config = dict(
    num_hidden_layers=11,
    hidden_size=256,
    num_key_value_heads=8,
    init='normal',
    final_lr_fraction=0.0,
    max_steps=6115,
)
Each number is 50 + 12 x the weight over its row's rms, rounded and kept within 0 to 99. Layers, rows and columns count from 0. The size before them is the row's rms in percent of the matrix's.

# up: layer 6 MLP up, 1024x256, rms 0.0534, rows 67-166, columns 96-127
# down: layer 6 MLP down (transposed), 1024x256, rms 0.0562, rows 67-166, columns 96-127
up67 099:65 77 45 55 66 51 29 43 40 52 59 63 62 50 51 52 40 52 73 38 45 44 58 54 42 37 62 43 54 50 38 43
down67 094:76 30 51 60 62 45 85 51 34 41 55 51 69 57 58 60 66 60 54 28 64 25 57 46 56 67 71 49 82 42 62 46
up68 104:59 51 47 53 43 54 65 45 50 29 60 61 41 48 48 53 53 31 49 47 70 58 46 70 44 59 37 38 53 45 44 69
down68 104:59 35 67 46 53 37 73 60 53 53 32 48 54 43 52 51 41 28 56 61 65 61 65 54 53 65 51 73 59 48 58 39
up69 097:59 49 52 52 42 34 69 53 55 45 54 49 21 56 40 39 48 47 54 21 43 40 57 51 62 49 57 77 53 67 58 52
down69 098:63 15 40 40 61 77 42 48 46 52 29 73 69 62 35 59 61 34 63 63 59 51 70 50 63 66 55 63 46 43 51 70
up70 117:54 54 40 57 68 25 52 57 36 42 43 52 58 42 53 50 42 59 64 33 54 56 32 62 51 29 37 38 35 41 52 45
down70 104:64 31 34 79 42 79 26 50 49 30 41 61 51 46 56 29 35 61 60 42 52 53 54 56 47 64 64 41 29 56 35 39
up71 114:32 56 42 30 32 61 66 37 40 44 67 35 49 41 35 38 72 51 59 57 43 49 68 53 45 44 55 42 53 48 51 42
down71 105:75 48 22 49 73 48 55 62 61 40 53 47 72 49 64 41 65 49 17 36 55 36 63 60 46 54 53 57 54 36 40 60
up72 082:28 33 48 38 59 61 70 63 38 29 60 51 59 42 53 59 43 46 57 38 47 42 47 53 61 61 70 48 49 63 18 32
down72 092:53 55 60 54 23 43 52 48 49 51 46 49 61 41 55 34 52 74 38 53 45 60 62 55 68 31 36 58 42 52 54 51
up73 099:63 73 37 56 49 19 49 70 35 34 52 47 53 59 57 48 29 73 70 33 54 48 42 66 71 41 50 54 37 32 60 32
down73 082:31 37 60 54 46 42 44 59 52 58 44 49 49 51 55 54 36 59 44 35 42 45 50 62 48 35 50 68 43 66 43 20
up74 076:63 54 49 51 55 66 61 67 33 44 66 61 46 39 48 57 52 36 34 25 38 49 63 66 59 47 55 50 48 30 42 37
down74 092:39 53 35 47 50 67 81 57 44 45 32 49 47 72 47 37 56 32 51 48 47 57 63 56 53 51 46 55 44 54 52 59
up75 087:45 61 33 72 41 41 43 24 39 33 35 52 50 41 31 55 27 53 69 54 38 40 47 23 45 53 46 41 53 65 69 59
down75 077:48 56 59 41 60 46 09 52 45 57 55 56 54 59 55 44 53 47 65 55 48 71 39 46 52 44 59 67 67 38 46 57
up76 120:74 46 46 36 36 58 54 44 25 60 59 43 60 58 61 61 43 35 27 60 59 28 50 41 43 62 58 59 52 42 69 66
down76 106:57 70 51 51 61 41 52 50 67 39 70 56 46 49 49 67 45 40 51 46 67 57 48 45 19 37 36 55 51 40 46 39
up77 077:31 61 56 37 52 52 47 77 48 51 51 45 41 58 68 45 54 44 50 48 63 42 71 54 52 50 51 56 48 46 68 39
down77 084:35 42 69 56 45 69 63 41 48 41 42 40 60 53 48 49 37 44 55 59 37 57 50 45 65 51 47 45 53 61 45 36
up78 111:64 44 48 38 57 43 45 21 39 37 64 64 43 37 46 26 54 65 53 28 45 58 56 41 45 62 35 50 49 40 43 41
down78 127:54 46 25 63 53 30 46 37 30 42 51 56 42 46 30 74 52 71 38 57 60 49 37 41 73 69 49 50 69 40 61 58
up79 114:35 69 27 56 46 56 50 56 37 53 60 37 45 45 39 58 46 59 52 55 49 55 56 65 59 50 75 55 51 26 67 57
down79 114:64 46 64 51 63 28 40 50 45 56 52 33 60 46 69 59 60 28 72 53 39 41 27 57 55 37 42 42 57 68 47 40
up80 099:62 59 45 56 35 47 44 65 59 58 60 47 59 46 42 43 31 35 60 60 46 46 48 40 44 69 46 58 34 64 66 51
down80 094:31 47 53 35 44 74 65 48 47 71 43 52 59 52 57 57 35 62 58 47 58 37 37 63 60 54 55 50 57 50 56 36
up81 103:67 37 45 53 55 35 43 52 46 42 52 57 39 46 72 40 51 52 34 48 41 28 57 35 49 65 46 48 50 40 56 54
down81 110:24 46 70 47 57 38 62 41 53 47 57 59 57 37 53 39 26 51 60 45 70 52 58 80 58 62 53 60 66 63 45 56
up82 098:70 65 36 43 42 70 71 43 29 34 50 56 36 48 24 62 43 61 31 63 43 40 46 75 59 40 39 50 27 55 44 40
down82 107:35 64 50 65 62 60 66 49 47 55 59 59 42 39 48 34 50 63 57 51 31 51 43 45 46 51 63 41 45 42 50 60
up83 088:38 79 45 22 71 54 31 58 48 27 72 50 42 29 34 41 42 51 37 70 43 50 53 53 50 47 33 61 45 50 50 43
down83 073:56 40 49 60 48 37 34 65 45 49 46 45 44 70 83 45 66 49 60 49 48 54 36 43 42 53 49 47 68 58 57 48
up84 095:59 42 41 56 36 57 57 44 70 36 55 39 44 51 24 64 48 37 40 45 55 40 49 31 75 89 28 46 43 45 53 65
down84 098:72 51 47 61 49 50 55 24 47 33 27 60 43 63 46 50 74 70 55 46 42 68 49 50 55 60 41 32 38 39 53 65
up85 095:49 62 25 68 65 47 58 48 39 42 34 55 58 36 26 28 33 54 55 41 37 43 56 59 33 47 52 55 48 56 46 57
down85 095:47 71 45 55 36 76 49 38 39 43 25 38 54 47 40 49 51 49 76 45 51 45 43 43 34 42 55 37 65 40 49 45
up86 130:49 68 46 57 42 55 59 37 52 47 46 36 51 51 49 63 65 55 47 59 27 40 37 31 36 65 46 44 50 45 56 35
down86 136:55 31 23 41 51 47 65 43 38 32 28 62 40 54 55 59 45 80 47 23 46 74 39 44 33 60 59 51 55 47 45 37
up87 073:41 59 61 72 37 24 42 67 72 67 41 44 51 52 57 47 44 73 47 51 48 23 22 39 35 61 55 52 47 75 72 20
down87 091:79 58 32 43 48 51 76 28 46 43 31 40 48 76 39 20 59 33 48 52 67 59 49 53 38 51 64 41 36 34 59 68
up88 097:60 60 42 58 64 32 52 53 08 53 61 37 32 43 29 60 71 67 40 38 63 51 32 73 37 42 64 25 56 46 48 42
down88 100:47 50 64 50 43 59 41 46 66 29 37 42 54 52 50 70 52 44 56 52 22 52 85 35 65 38 62 59 57 46 43 50
up89 076:52 55 53 37 80 34 61 58 52 30 58 44 62 57 59 62 50 58 41 59 55 30 29 35 60 60 57 55 59 54 27 30
down89 088:54 46 57 26 40 70 77 20 61 49 32 38 58 55 67 34 54 48 49 38 52 47 52 64 72 50 52 30 59 35 54 66
up90 093:49 48 39 30 51 48 46 66 29 26 50 55 52 45 39 44 43 59 58 52 63 44 50 31 51 78 48 46 41 65 61 74
down90 103:43 61 55 78 49 66 59 59 34 52 40 77 60 41 57 33 41 38 56 53 45 52 37 58 39 33 44 42 60 55 56 47
up91 080:49 73 47 36 52 39 37 53 25 36 70 56 42 34 64 51 29 47 40 47 49 38 62 60 56 44 60 49 33 31 59 54
down91 079:55 35 70 53 33 63 45 31 72 59 26 53 49 52 50 38 54 50 51 36 64 60 41 60 64 39 50 51 43 50 54 46
up92 091:63 50 57 52 59 66 44 47 50 39 39 69 47 49 57 40 39 38 49 31 48 48 45 40 67 53 61 61 45 39 50 55
down92 081:33 49 43 66 47 58 46 48 50 60 52 71 59 52 50 40 43 58 59 54 61 51 51 53 39 46 44 44 60 50 25 49
up93 077:44 59 61 42 63 37 43 55 56 46 49 38 50 44 61 52 52 48 63 52 62 45 40 37 38 48 50 44 40 88 61 37
down93 092:55 61 61 39 51 66 64 36 63 49 35 28 56 57 61 45 34 46 67 57 50 32 49 56 57 49 55 40 27 43 42 55
up94 114:40 60 47 62 78 53 45 46 50 48 59 60 57 38 28 42 34 61 70 47 52 56 69 39 32 41 29 45 42 43 53 43
down94 099:51 57 51 41 39 44 45 41 37 24 49 48 54 51 42 59 69 56 74 67 44 35 28 55 71 59 54 49 80 66 46 47
up95 089:43 78 40 72 47 52 71 44 39 30 48 62 57 36 50 63 54 44 34 58 56 42 48 80 51 63 58 23 40 56 47 49
down95 100:51 50 50 36 60 61 52 59 48 63 31 39 44 55 30 41 75 18 64 53 39 69 65 36 61 37 28 67 30 58 49 48
up96 078:49 44 37 46 43 50 81 50 53 37 53 46 47 52 45 55 60 57 33 60 60 48 52 57 56 59 36 38 54 52 53 26
down96 088:29 38 31 50 60 72 56 26 45 49 48 33 46 59 49 13 58 42 42 47 36 44 49 37 65 47 59 44 51 17 32 60
up97 116:38 54 62 40 47 55 50 34 38 47 42 69 52 51 57 25 40 48 45 49 58 46 33 44 41 61 39 42 39 35 82 42
down97 110:52 41 38 44 41 36 41 42 53 73 52 50 25 34 63 48 49 23 29 60 50 84 52 40 45 60 65 48 48 44 31 56
up98 079:58 63 30 60 66 52 48 56 40 34 38 60 43 58 53 50 38 33 51 46 46 45 35 41 50 34 58 72 52 56 43 34
down98 075:25 46 29 55 51 53 56 51 42 53 57 69 60 49 44 65 44 44 49 49 53 36 53 48 49 51 57 38 71 51 37 44
up99 114:48 46 50 56 52 33 58 33 48 13 55 58 67 47 31 66 46 63 43 50 58 25 72 47 37 55 49 29 49 40 59 49
down99 111:45 43 60 68 60 43 71 59 33 44 45 46 41 65 46 54 41 48 51 81 54 32 46 53 19 30 56 35 57 46 38 44
up100 119:59 48 23 40 52 59 50 60 22 44 67 57 35 42 37 61 46 57 72 47 63 32 54 53 53 61 63 29 49 52 43 37
down100 118:39 47 50 41 40 75 44 72 53 45 47 61 53 46 72 50 30 50 61 49 50 70 39 42 05 70 45 35 41 43 58 59
up101 099:59 53 41 59 48 37 50 62 40 63 47 53 46 42 49 53 33 41 60 32 17 41 57 41 54 47 44 57 50 51 45 48
down101 075:63 60 54 44 54 38 45 62 51 61 57 42 52 59 34 45 45 49 49 57 51 57 44 57 41 57 46 65 72 58 47 45
up102 105:73 76 48 84 66 47 58 68 40 52 54 61 61 32 29 55 66 67 59 53 62 52 54 49 62 29 59 36 45 47 60 31
down102 111:29 50 36 57 55 56 43 69 54 39 62 61 44 38 42 52 49 53 49 58 46 42 48 51 47 43 40 48 21 50 54 63
up103 107:80 62 55 32 52 52 37 35 55 37 53 57 56 28 56 64 39 60 51 51 52 49 26 43 59 41 56 51 49 44 61 48
down103 103:37 62 27 55 57 39 54 89 44 41 51 53 29 41 56 58 67 41 39 71 40 37 56 36 42 45 40 30 44 64 57 40
up104 094:75 55 53 58 49 49 47 35 32 42 53 53 40 42 52 59 41 48 35 46 55 44 36 55 58 57 28 69 60 33 53 48
down104 096:52 33 31 56 52 61 37 63 63 49 24 55 73 62 54 79 44 49 41 50 74 61 81 28 63 49 51 52 41 39 59 69
up105 082:60 69 41 37 48 57 51 38 26 58 58 65 48 37 50 35 55 36 42 36 39 31 72 49 50 31 71 44 32 65 62 43
down105 095:33 47 66 54 45 54 54 45 64 35 30 50 47 52 52 37 37 58 45 35 48 70 50 60 52 61 47 41 48 33 49 53
up106 113:43 56 49 40 62 54 46 36 34 20 79 42 47 43 53 61 54 70 53 43 52 57 66 53 17 44 50 44 59 67 46 53
down106 096:45 76 48 71 36 49 28 51 46 68 46 48 52 57 59 55 76 58 42 49 47 66 28 53 40 51 41 57 57 45 63 32
up107 109:69 56 30 68 36 50 61 72 41 60 45 57 23 40 52 59 47 33 76 60 40 46 59 39 48 49 58 44 43 34 45 25
down107 098:50 29 42 53 40 44 69 53 56 57 69 48 37 60 33 51 46 46 49 47 56 73 21 67 26 56 51 32 63 66 47 53
up108 094:65 65 64 33 64 44 47 39 43 50 56 57 57 41 36 67 69 61 31 55 43 50 41 67 53 41 68 53 49 44 78 50
down108 089:47 61 26 42 75 26 34 31 47 70 56 39 64 54 37 30 62 32 57 73 81 62 34 47 59 49 56 63 37 39 53 61
up109 079:67 51 50 40 60 66 53 23 49 46 57 45 45 53 22 52 48 58 48 40 45 48 08 62 66 65 47 59 54 53 35 34
down109 083:47 42 38 50 48 58 46 51 65 46 58 35 49 55 62 37 62 39 53 46 53 60 55 38 41 46 57 29 47 43 67 45
up110 106:65 69 30 51 33 43 41 39 42 45 34 45 41 38 56 59 49 50 49 50 40 48 52 49 47 57 47 59 51 40 55 31
down110 100:56 66 50 66 39 60 51 42 55 55 64 64 46 53 58 56 68 53 49 50 55 41 43 38 48 27 63 30 63 58 34 65
up111 104:56 61 14 46 44 40 37 33 22 61 36 64 71 39 29 34 51 67 81 55 64 42 45 42 57 44 49 57 34 53 57 63
down111 110:58 59 61 47 51 40 54 84 58 55 46 64 27 58 37 54 51 59 33 42 36 48 43 63 37 72 43 50 60 42 36 48
up112 097:48 45 42 48 57 47 48 58 48 24 53 49 47 35 49 53 44 45 66 28 47 39 56 49 59 53 49 69 37 43 51 50
down112 094:49 59 60 42 41 72 63 64 46 25 69 63 43 57 47 39 40 68 42 38 39 53 53 56 86 58 64 56 45 66 36 50
up113 087:64 58 56 38 48 53 68 57 47 61 60 46 33 51 60 38 36 55 61 27 42 49 54 94 69 39 52 69 30 59 59 26
down113 092:62 51 53 50 47 48 65 31 29 62 59 53 57 43 48 41 55 47 49 49 53 57 27 49 60 47 67 55 46 51 43 32
up114 117:63 47 40 46 64 56 44 50 44 44 65 53 51 46 77 56 68 27 25 39 40 40 54 56 65 69 48 64 43 36 41 49
down114 089:37 46 24 51 41 29 55 49 36 50 46 54 80 65 67 50 38 70 48 57 54 30 60 59 56 58 64 66 54 40 63 38
up115 118:52 71 53 62 43 63 53 45 48 41 53 83 60 49 74 55 64 34 62 42 43 32 42 29 59 55 49 45 40 40 45 47
down115 106:84 47 55 48 61 51 43 51 57 52 39 43 70 69 59 55 61 47 32 59 51 37 47 46 59 26 48 44 50 55 73 55
up116 101:37 53 55 32 29 60 53 61 29 47 72 58 49 36 36 29 45 67 27 65 50 57 42 62 41 58 61 60 46 64 61 52
down116 101:44 42 64 55 40 48 57 53 50 53 59 50 62 55 38 65 71 67 44 40 52 35 52 32 55 59 47 61 46 54 54 57
up117 114:59 84 49 53 52 71 54 50 50 39 57 44 46 33 37 57 53 53 63 25 40 55 42 39 64 27 58 49 30 45 65 43
down117 127:61 36 28 57 58 33 51 59 59 42 41 72 70 57 27 24 38 57 34 79 50 49 37 54 33 79 39 39 54 49 31 67
up118 083:36 62 50 24 62 45 30 53 44 42 64 40 32 59 61 61 38 56 48 61 34 38 34 64 57 44 46 63 50 48 46 58
down118 085:35 36 61 65 55 39 33 43 36 39 40 50 59 59 54 61 70 46 65 65 51 61 69 44 71 46 35 61 43 35 36 47
up119 101:46 61 43 68 48 52 48 33 48 58 42 38 38 38 45 38 40 77 77 35 41 49 38 71 54 52 55 54 37 48 53 42
down119 107:35 48 46 33 52 44 52 43 45 44 55 61 36 44 34 51 50 44 57 40 52 13 35 52 34 38 36 47 51 64 51 65
up120 104:82 52 31 50 57 47 42 41 46 28 38 61 55 46 45 46 48 65 43 51 63 35 46 39 54 62 34 43 52 56 39 55
down120 112:37 46 61 37 41 45 63 57 53 52 55 36 58 59 63 58 43 55 53 42 42 61 52 73 61 26 84 45 86 56 49 36
up121 086:55 63 53 43 40 65 44 22 45 52 54 60 47 60 63 23 62 57 62 36 41 40 37 61 63 48 28 77 43 26 48 38
down121 093:39 42 55 46 84 72 48 56 36 80 42 59 68 43 36 58 37 56 62 57 65 60 68 15 46 49 71 59 62 62 39 34
up122 072:38 70 50 38 42 42 48 40 65 52 57 60 50 48 48 79 44 47 39 50 61 31 51 35 67 77 52 45 52 51 32 41
down122 086:42 47 33 43 44 52 45 14 55 66 52 25 58 74 55 35 50 55 34 52 45 65 71 22 41 28 52 52 57 28 59 60
up123 103:58 53 33 74 34 44 38 65 39 43 59 57 48 26 46 47 46 63 30 61 70 49 58 58 35 36 42 52 44 36 44 39
down123 110:55 43 45 70 37 71 39 49 61 45 62 13 63 57 55 68 41 30 65 59 63 47 30 32 62 60 64 66 36 62 54 42
up124 096:36 54 54 47 51 60 38 31 50 54 54 61 38 58 50 27 38 65 56 38 55 47 42 56 44 66 42 56 36 59 62 46
down124 104:48 61 28 60 56 46 36 46 42 67 57 42 50 53 45 48 45 53 49 68 30 57 46 19 62 32 44 43 53 59 33 34
up125 082:10 37 45 66 56 44 60 66 62 46 63 61 74 50 54 47 39 61 57 54 55 39 55 69 56 58 23 33 57 29 47 38
down125 085:55 38 46 48 58 79 51 39 64 34 30 52 42 58 54 37 49 42 45 26 48 49 58 52 47 61 49 40 60 31 64 81
up126 109:50 65 43 51 49 59 44 44 54 55 40 66 50 33 36 56 27 60 57 47 38 52 50 51 46 53 60 42 38 36 74 50
down126 112:57 53 36 62 45 60 52 65 56 37 38 37 46 49 31 45 36 44 63 51 47 50 70 42 61 59 36 42 30 48 21 72
up127 106:52 53 53 56 59 61 46 53 44 36 54 41 40 47 52 59 48 61 35 38 64 50 30 49 62 38 68 57 56 58 49 64
down127 106:47 50 50 43 63 43 46 68 55 49 46 64 41 55 66 52 33 59 56 51 53 49 56 38 33 39 31 48 55 29 29 52
up128 094:45 61 48 72 54 66 48 60 31 59 63 64 62 46 39 52 37 48 36 43 35 65 62 80 50 68 56 47 42 46 38 60
down128 103:43 53 82 20 47 36 67 49 62 56 57 55 26 60 15 46 58 50 72 50 46 47 45 55 61 53 42 46 68 56 45 40
up129 092:64 51 44 34 42 42 56 31 56 45 48 32 58 42 40 61 62 59 51 37 48 46 50 58 52 66 41 47 44 29 40 53
down129 107:54 52 00 86 59 75 72 41 35 59 41 68 53 55 54 43 57 48 60 55 39 42 58 32 42 34 66 53 36 52 48 51
up130 079:52 40 51 73 29 53 44 57 68 54 60 70 50 26 31 32 52 42 37 51 57 56 49 40 66 27 35 60 46 54 62 34
down130 095:49 69 04 50 53 57 48 30 41 40 58 46 67 54 48 46 51 47 61 57 49 63 53 46 33 33 65 55 49 43 61 59
up131 073:41 49 42 59 60 51 59 60 59 52 47 55 44 43 44 45 55 46 51 57 46 48 22 49 62 56 46 56 47 58 35 61
down131 097:61 54 51 38 47 54 69 39 61 47 49 46 81 53 42 49 47 61 40 57 58 92 47 55 60 32 63 49 41 46 71 48
up132 096:33 79 32 69 35 39 52 74 67 57 67 48 68 44 47 58 47 71 35 56 47 53 45 44 46 59 42 49 44 57 59 49
down132 102:53 53 77 54 39 46 59 50 61 50 33 62 41 68 55 64 38 57 45 41 45 31 85 40 60 58 58 69 72 52 47 44
up133 077:40 46 43 53 46 49 66 60 28 47 57 58 50 62 38 63 44 51 74 50 82 45 58 43 60 58 50 58 50 55 58 30
down133 089:32 53 38 35 37 47 66 33 62 43 58 50 49 63 45 60 46 44 42 44 40 19 55 54 47 37 48 44 69 63 54 45
up134 083:40 67 65 39 57 61 31 49 71 33 56 59 44 41 34 71 46 48 45 51 47 44 22 32 23 38 59 48 48 53 52 28
down134 095:59 45 49 60 30 66 51 42 59 44 52 38 51 40 46 32 51 65 53 37 57 59 52 47 71 67 61 37 44 50 46 71
up135 112:65 39 49 40 57 82 38 72 45 46 63 51 27 56 42 51 41 32 32 61 54 46 58 52 59 64 57 55 44 43 43 50
down135 124:51 50 82 48 59 45 39 10 57 96 28 43 45 55 30 37 38 40 29 70 47 52 51 60 36 35 42 44 75 40 44 31
up136 103:44 38 44 54 52 45 44 66 28 61 65 54 42 52 48 45 53 38 62 41 50 36 61 73 38 57 37 44 16 40 54 58
down136 107:70 47 53 39 47 53 49 71 55 51 62 46 41 62 42 58 38 36 36 47 48 41 64 47 53 64 56 70 56 48 54 44
up137 090:32 60 49 46 41 62 46 27 38 55 75 63 62 46 61 49 51 63 50 46 31 40 46 75 50 62 65 43 53 51 33 30
down137 090:73 65 56 48 60 62 33 43 42 60 58 43 89 30 44 50 67 44 67 59 44 38 41 46 51 51 46 26 70 50 51 63
up138 080:47 46 39 66 26 70 67 55 60 59 61 54 48 32 44 55 45 51 47 60 35 35 57 67 37 71 47 60 43 61 46 52
down138 082:35 53 70 52 36 41 31 30 52 58 48 54 72 67 54 44 44 42 42 41 42 49 36 51 24 42 71 56 54 40 47 62
up139 096:60 48 50 19 53 50 35 38 54 48 56 28 44 38 37 45 39 64 25 51 45 55 57 60 43 35 31 49 38 47 49 43
down139 089:70 50 35 49 57 47 64 44 45 56 47 55 59 64 67 59 53 57 44 52 40 48 44 35 42 43 68 42 65 56 45 58
up140 099:61 51 40 38 68 50 38 42 38 48 48 74 53 52 47 31 56 45 72 53 41 49 49 34 51 34 63 73 48 52 57 51
down140 099:38 65 37 31 44 69 69 50 59 55 49 50 23 48 46 57 58 50 34 38 46 37 56 50 42 41 13 36 49 57 44 51
up141 108:70 43 49 70 47 64 52 52 36 57 51 58 34 35 66 35 50 43 50 46 66 44 35 32 51 72 45 33 36 50 38 58
down141 112:55 42 52 66 48 49 58 66 59 76 44 44 46 58 56 81 31 72 59 49 40 62 65 39 32 58 40 41 34 55 31 63
up142 112:56 47 47 66 52 54 44 59 32 59 68 34 58 25 42 48 56 68 60 65 37 50 55 62 43 54 64 15 24 41 61 61
down142 117:46 73 27 44 40 78 43 60 58 49 73 50 72 65 62 54 82 44 57 49 44 71 56 27 60 67 35 57 36 36 61 42
up143 088:15 41 54 47 26 55 51 46 44 50 58 46 51 40 42 63 56 58 39 45 54 39 35 69 37 56 48 28 40 48 37 33
down143 094:48 59 40 74 61 64 59 51 72 46 40 42 48 40 35 61 51 40 61 35 51 26 46 29 56 44 53 65 31 51 57 56
up144 120:56 73 48 48 31 65 54 37 41 38 44 52 51 46 47 35 59 59 47 53 48 48 41 47 53 55 43 31 44 30 39 33
down144 116:58 23 53 46 41 77 34 40 52 41 47 68 52 60 53 36 51 51 54 53 53 33 40 49 35 37 61 43 57 35 47 49
up145 101:44 55 52 51 58 61 34 38 48 54 43 38 62 59 62 32 31 55 49 38 74 57 46 33 50 46 48 45 35 50 70 60
down145 103:57 46 49 67 51 50 51 57 63 45 54 48 44 56 56 47 46 41 51 31 45 62 67 32 40 57 50 48 49 36 41 52
up146 099:33 56 45 39 41 61 55 42 43 50 41 38 57 42 68 55 50 65 63 68 37 62 49 52 54 55 54 56 41 35 55 31
down146 103:47 08 39 53 48 31 22 61 63 59 51 60 52 51 55 51 61 43 61 39 67 59 47 68 40 40 45 38 61 60 42 60
up147 087:63 62 62 49 39 62 60 64 35 58 52 47 48 44 50 40 53 51 38 33 55 46 79 68 49 63 58 61 36 46 51 56
down147 096:74 37 59 41 24 59 41 23 53 50 39 54 52 40 55 47 48 37 53 82 55 62 46 47 40 63 48 38 51 41 36 72
up148 099:64 45 45 54 55 39 37 56 37 43 69 58 46 42 41 46 60 34 61 35 62 53 61 36 55 49 48 62 59 55 62 48
down148 093:48 48 49 30 51 51 42 52 67 36 57 50 32 44 74 37 34 38 38 66 39 54 48 64 37 44 62 63 54 56 48 67
up149 077:43 59 49 46 36 45 74 57 26 54 54 52 38 55 58 62 50 48 38 56 46 48 64 66 64 80 32 43 50 46 46 38
down149 087:47 39 45 63 52 63 53 16 78 59 42 53 41 47 55 30 51 49 42 56 65 70 36 50 44 47 61 39 43 36 79 53
up150 111:51 52 31 55 61 42 57 66 66 28 60 52 43 36 83 49 26 58 35 55 50 52 53 55 63 75 62 46 43 44 50 39
down150 115:49 47 47 45 51 47 60 54 41 47 66 55 48 63 20 42 64 30 48 70 35 60 37 40 51 51 45 51 11 41 46 53
up151 118:55 49 42 70 54 57 58 71 32 48 61 47 61 42 65 49 45 28 59 29 45 43 63 65 49 89 82 42 51 45 54 48
down151 120:62 64 69 24 61 58 44 46 53 63 73 55 35 76 60 50 69 42 52 44 55 50 55 25 46 29 53 43 47 48 42 55
up152 100:55 50 51 54 38 60 46 40 51 73 52 44 52 33 47 38 63 45 48 48 51 46 48 55 69 49 59 57 43 51 74 42
down152 095:45 47 47 52 28 45 73 33 65 38 66 55 46 44 55 42 52 61 42 41 49 40 45 48 40 71 40 56 43 48 40 64
up153 078:50 55 47 53 68 45 39 45 51 31 53 64 51 54 39 60 38 80 49 36 48 43 64 52 38 65 65 60 46 80 55 56
down153 083:56 58 24 41 46 73 64 41 60 38 50 44 53 85 56 42 77 41 50 44 44 62 53 55 39 53 63 48 48 34 62 48
up154 096:28 56 48 36 35 64 53 38 62 28 61 42 49 35 62 34 60 62 51 43 30 45 51 55 64 64 64 42 35 55 48 24
down154 088:61 42 36 54 42 34 59 71 73 31 62 51 20 49 55 49 61 37 76 40 61 39 56 29 50 57 40 56 53 68 61 72
up155 105:37 51 35 50 59 45 53 76 45 32 49 61 66 54 44 74 36 59 43 49 43 50 44 31 34 32 73 41 60 51 56 63
down155 095:69 38 58 46 65 48 60 52 38 43 28 66 24 70 62 60 53 56 63 31 64 31 55 55 46 57 38 43 50 86 48 52
up156 077:46 43 47 35 65 64 43 50 62 61 48 59 56 43 44 31 44 59 74 44 59 46 35 47 24 58 42 63 52 61 44 43
down156 089:36 41 31 38 41 45 52 49 50 46 41 46 40 66 57 38 63 60 39 53 43 75 51 42 45 43 71 55 51 34 54 33
up157 075:69 47 34 71 51 83 57 81 63 43 49 57 34 49 50 40 43 61 47 49 30 52 39 48 44 43 51 57 58 33 48 36
down157 091:41 42 47 28 48 68 59 22 29 53 39 42 59 53 51 47 46 59 44 48 36 62 45 54 54 55 57 40 69 31 52 66
up158 081:55 62 52 76 56 44 58 36 49 37 70 38 52 46 35 42 53 58 61 47 58 45 49 27 48 48 53 43 50 51 75 66
down158 079:67 43 47 37 31 63 50 48 59 58 49 45 53 62 48 44 48 48 47 54 13 36 45 32 26 54 59 70 61 65 55 65
up159 097:57 46 34 36 37 44 54 47 56 50 44 43 63 50 57 48 37 32 56 46 63 30 44 31 61 72 58 34 45 45 50 39
down159 106:49 39 53 79 47 81 69 58 49 61 49 59 28 45 53 38 39 67 58 39 49 66 45 44 26 19 65 47 32 49 44 54
up160 077:53 64 44 71 60 48 45 61 45 69 49 66 60 39 40 56 55 65 77 50 66 49 42 55 39 57 23 58 48 65 59 51
down160 092:55 55 68 62 39 32 49 31 91 57 54 51 49 52 62 33 58 42 14 35 41 65 61 48 73 44 63 65 54 58 39 66
up161 134:56 55 47 90 59 50 64 53 42 34 68 46 41 44 50 52 29 74 62 55 49 24 65 60 39 35 69 26 38 50 48 48
down161 140:58 36 29 56 48 38 58 48 39 34 42 40 51 52 44 64 58 38 37 56 48 47 81 50 43 66 44 55 37 63 40 47
up162 111:46 40 51 45 54 45 36 29 44 68 65 54 67 44 49 38 48 68 49 50 70 68 49 64 36 49 44 34 52 33 38 41
down162 106:40 44 46 31 48 21 50 57 53 44 67 60 35 71 59 63 50 39 61 48 52 31 37 48 49 45 46 67 53 45 60 58
up163 076:57 47 66 29 46 39 37 76 29 50 76 69 69 52 40 77 33 52 64 40 51 45 40 54 27 59 38 56 48 54 52 62
down163 085:51 42 53 51 62 30 52 25 67 65 35 45 56 62 53 41 71 35 61 63 42 64 57 43 72 33 58 56 49 50 59 50
up164 091:82 58 46 43 46 42 43 53 52 53 43 35 47 47 49 28 56 52 52 29 49 44 25 50 61 62 49 61 56 47 58 36
down164 105:68 66 69 52 50 58 51 48 80 37 42 42 68 71 35 57 22 43 60 57 61 47 57 47 45 54 68 61 41 59 61 49
up165 075:45 52 60 25 63 49 47 57 44 34 62 55 67 46 44 41 46 35 58 56 60 62 43 53 41 82 45 50 53 67 47 81
down165 083:46 42 64 77 44 61 49 32 58 52 51 38 45 46 42 80 65 51 42 61 59 45 57 46 82 38 57 38 53 47 68 57
up166 108:50 55 56 38 66 54 35 71 29 51 62 47 57 49 38 46 36 50 33 68 76 42 40 62 50 50 66 50 48 59 56 47
down166 105:44 21 45 72 49 28 51 30 68 47 30 58 55 57 70 53 71 46 65 47 45 44 65 49 74 73 25 57 55 41 29 49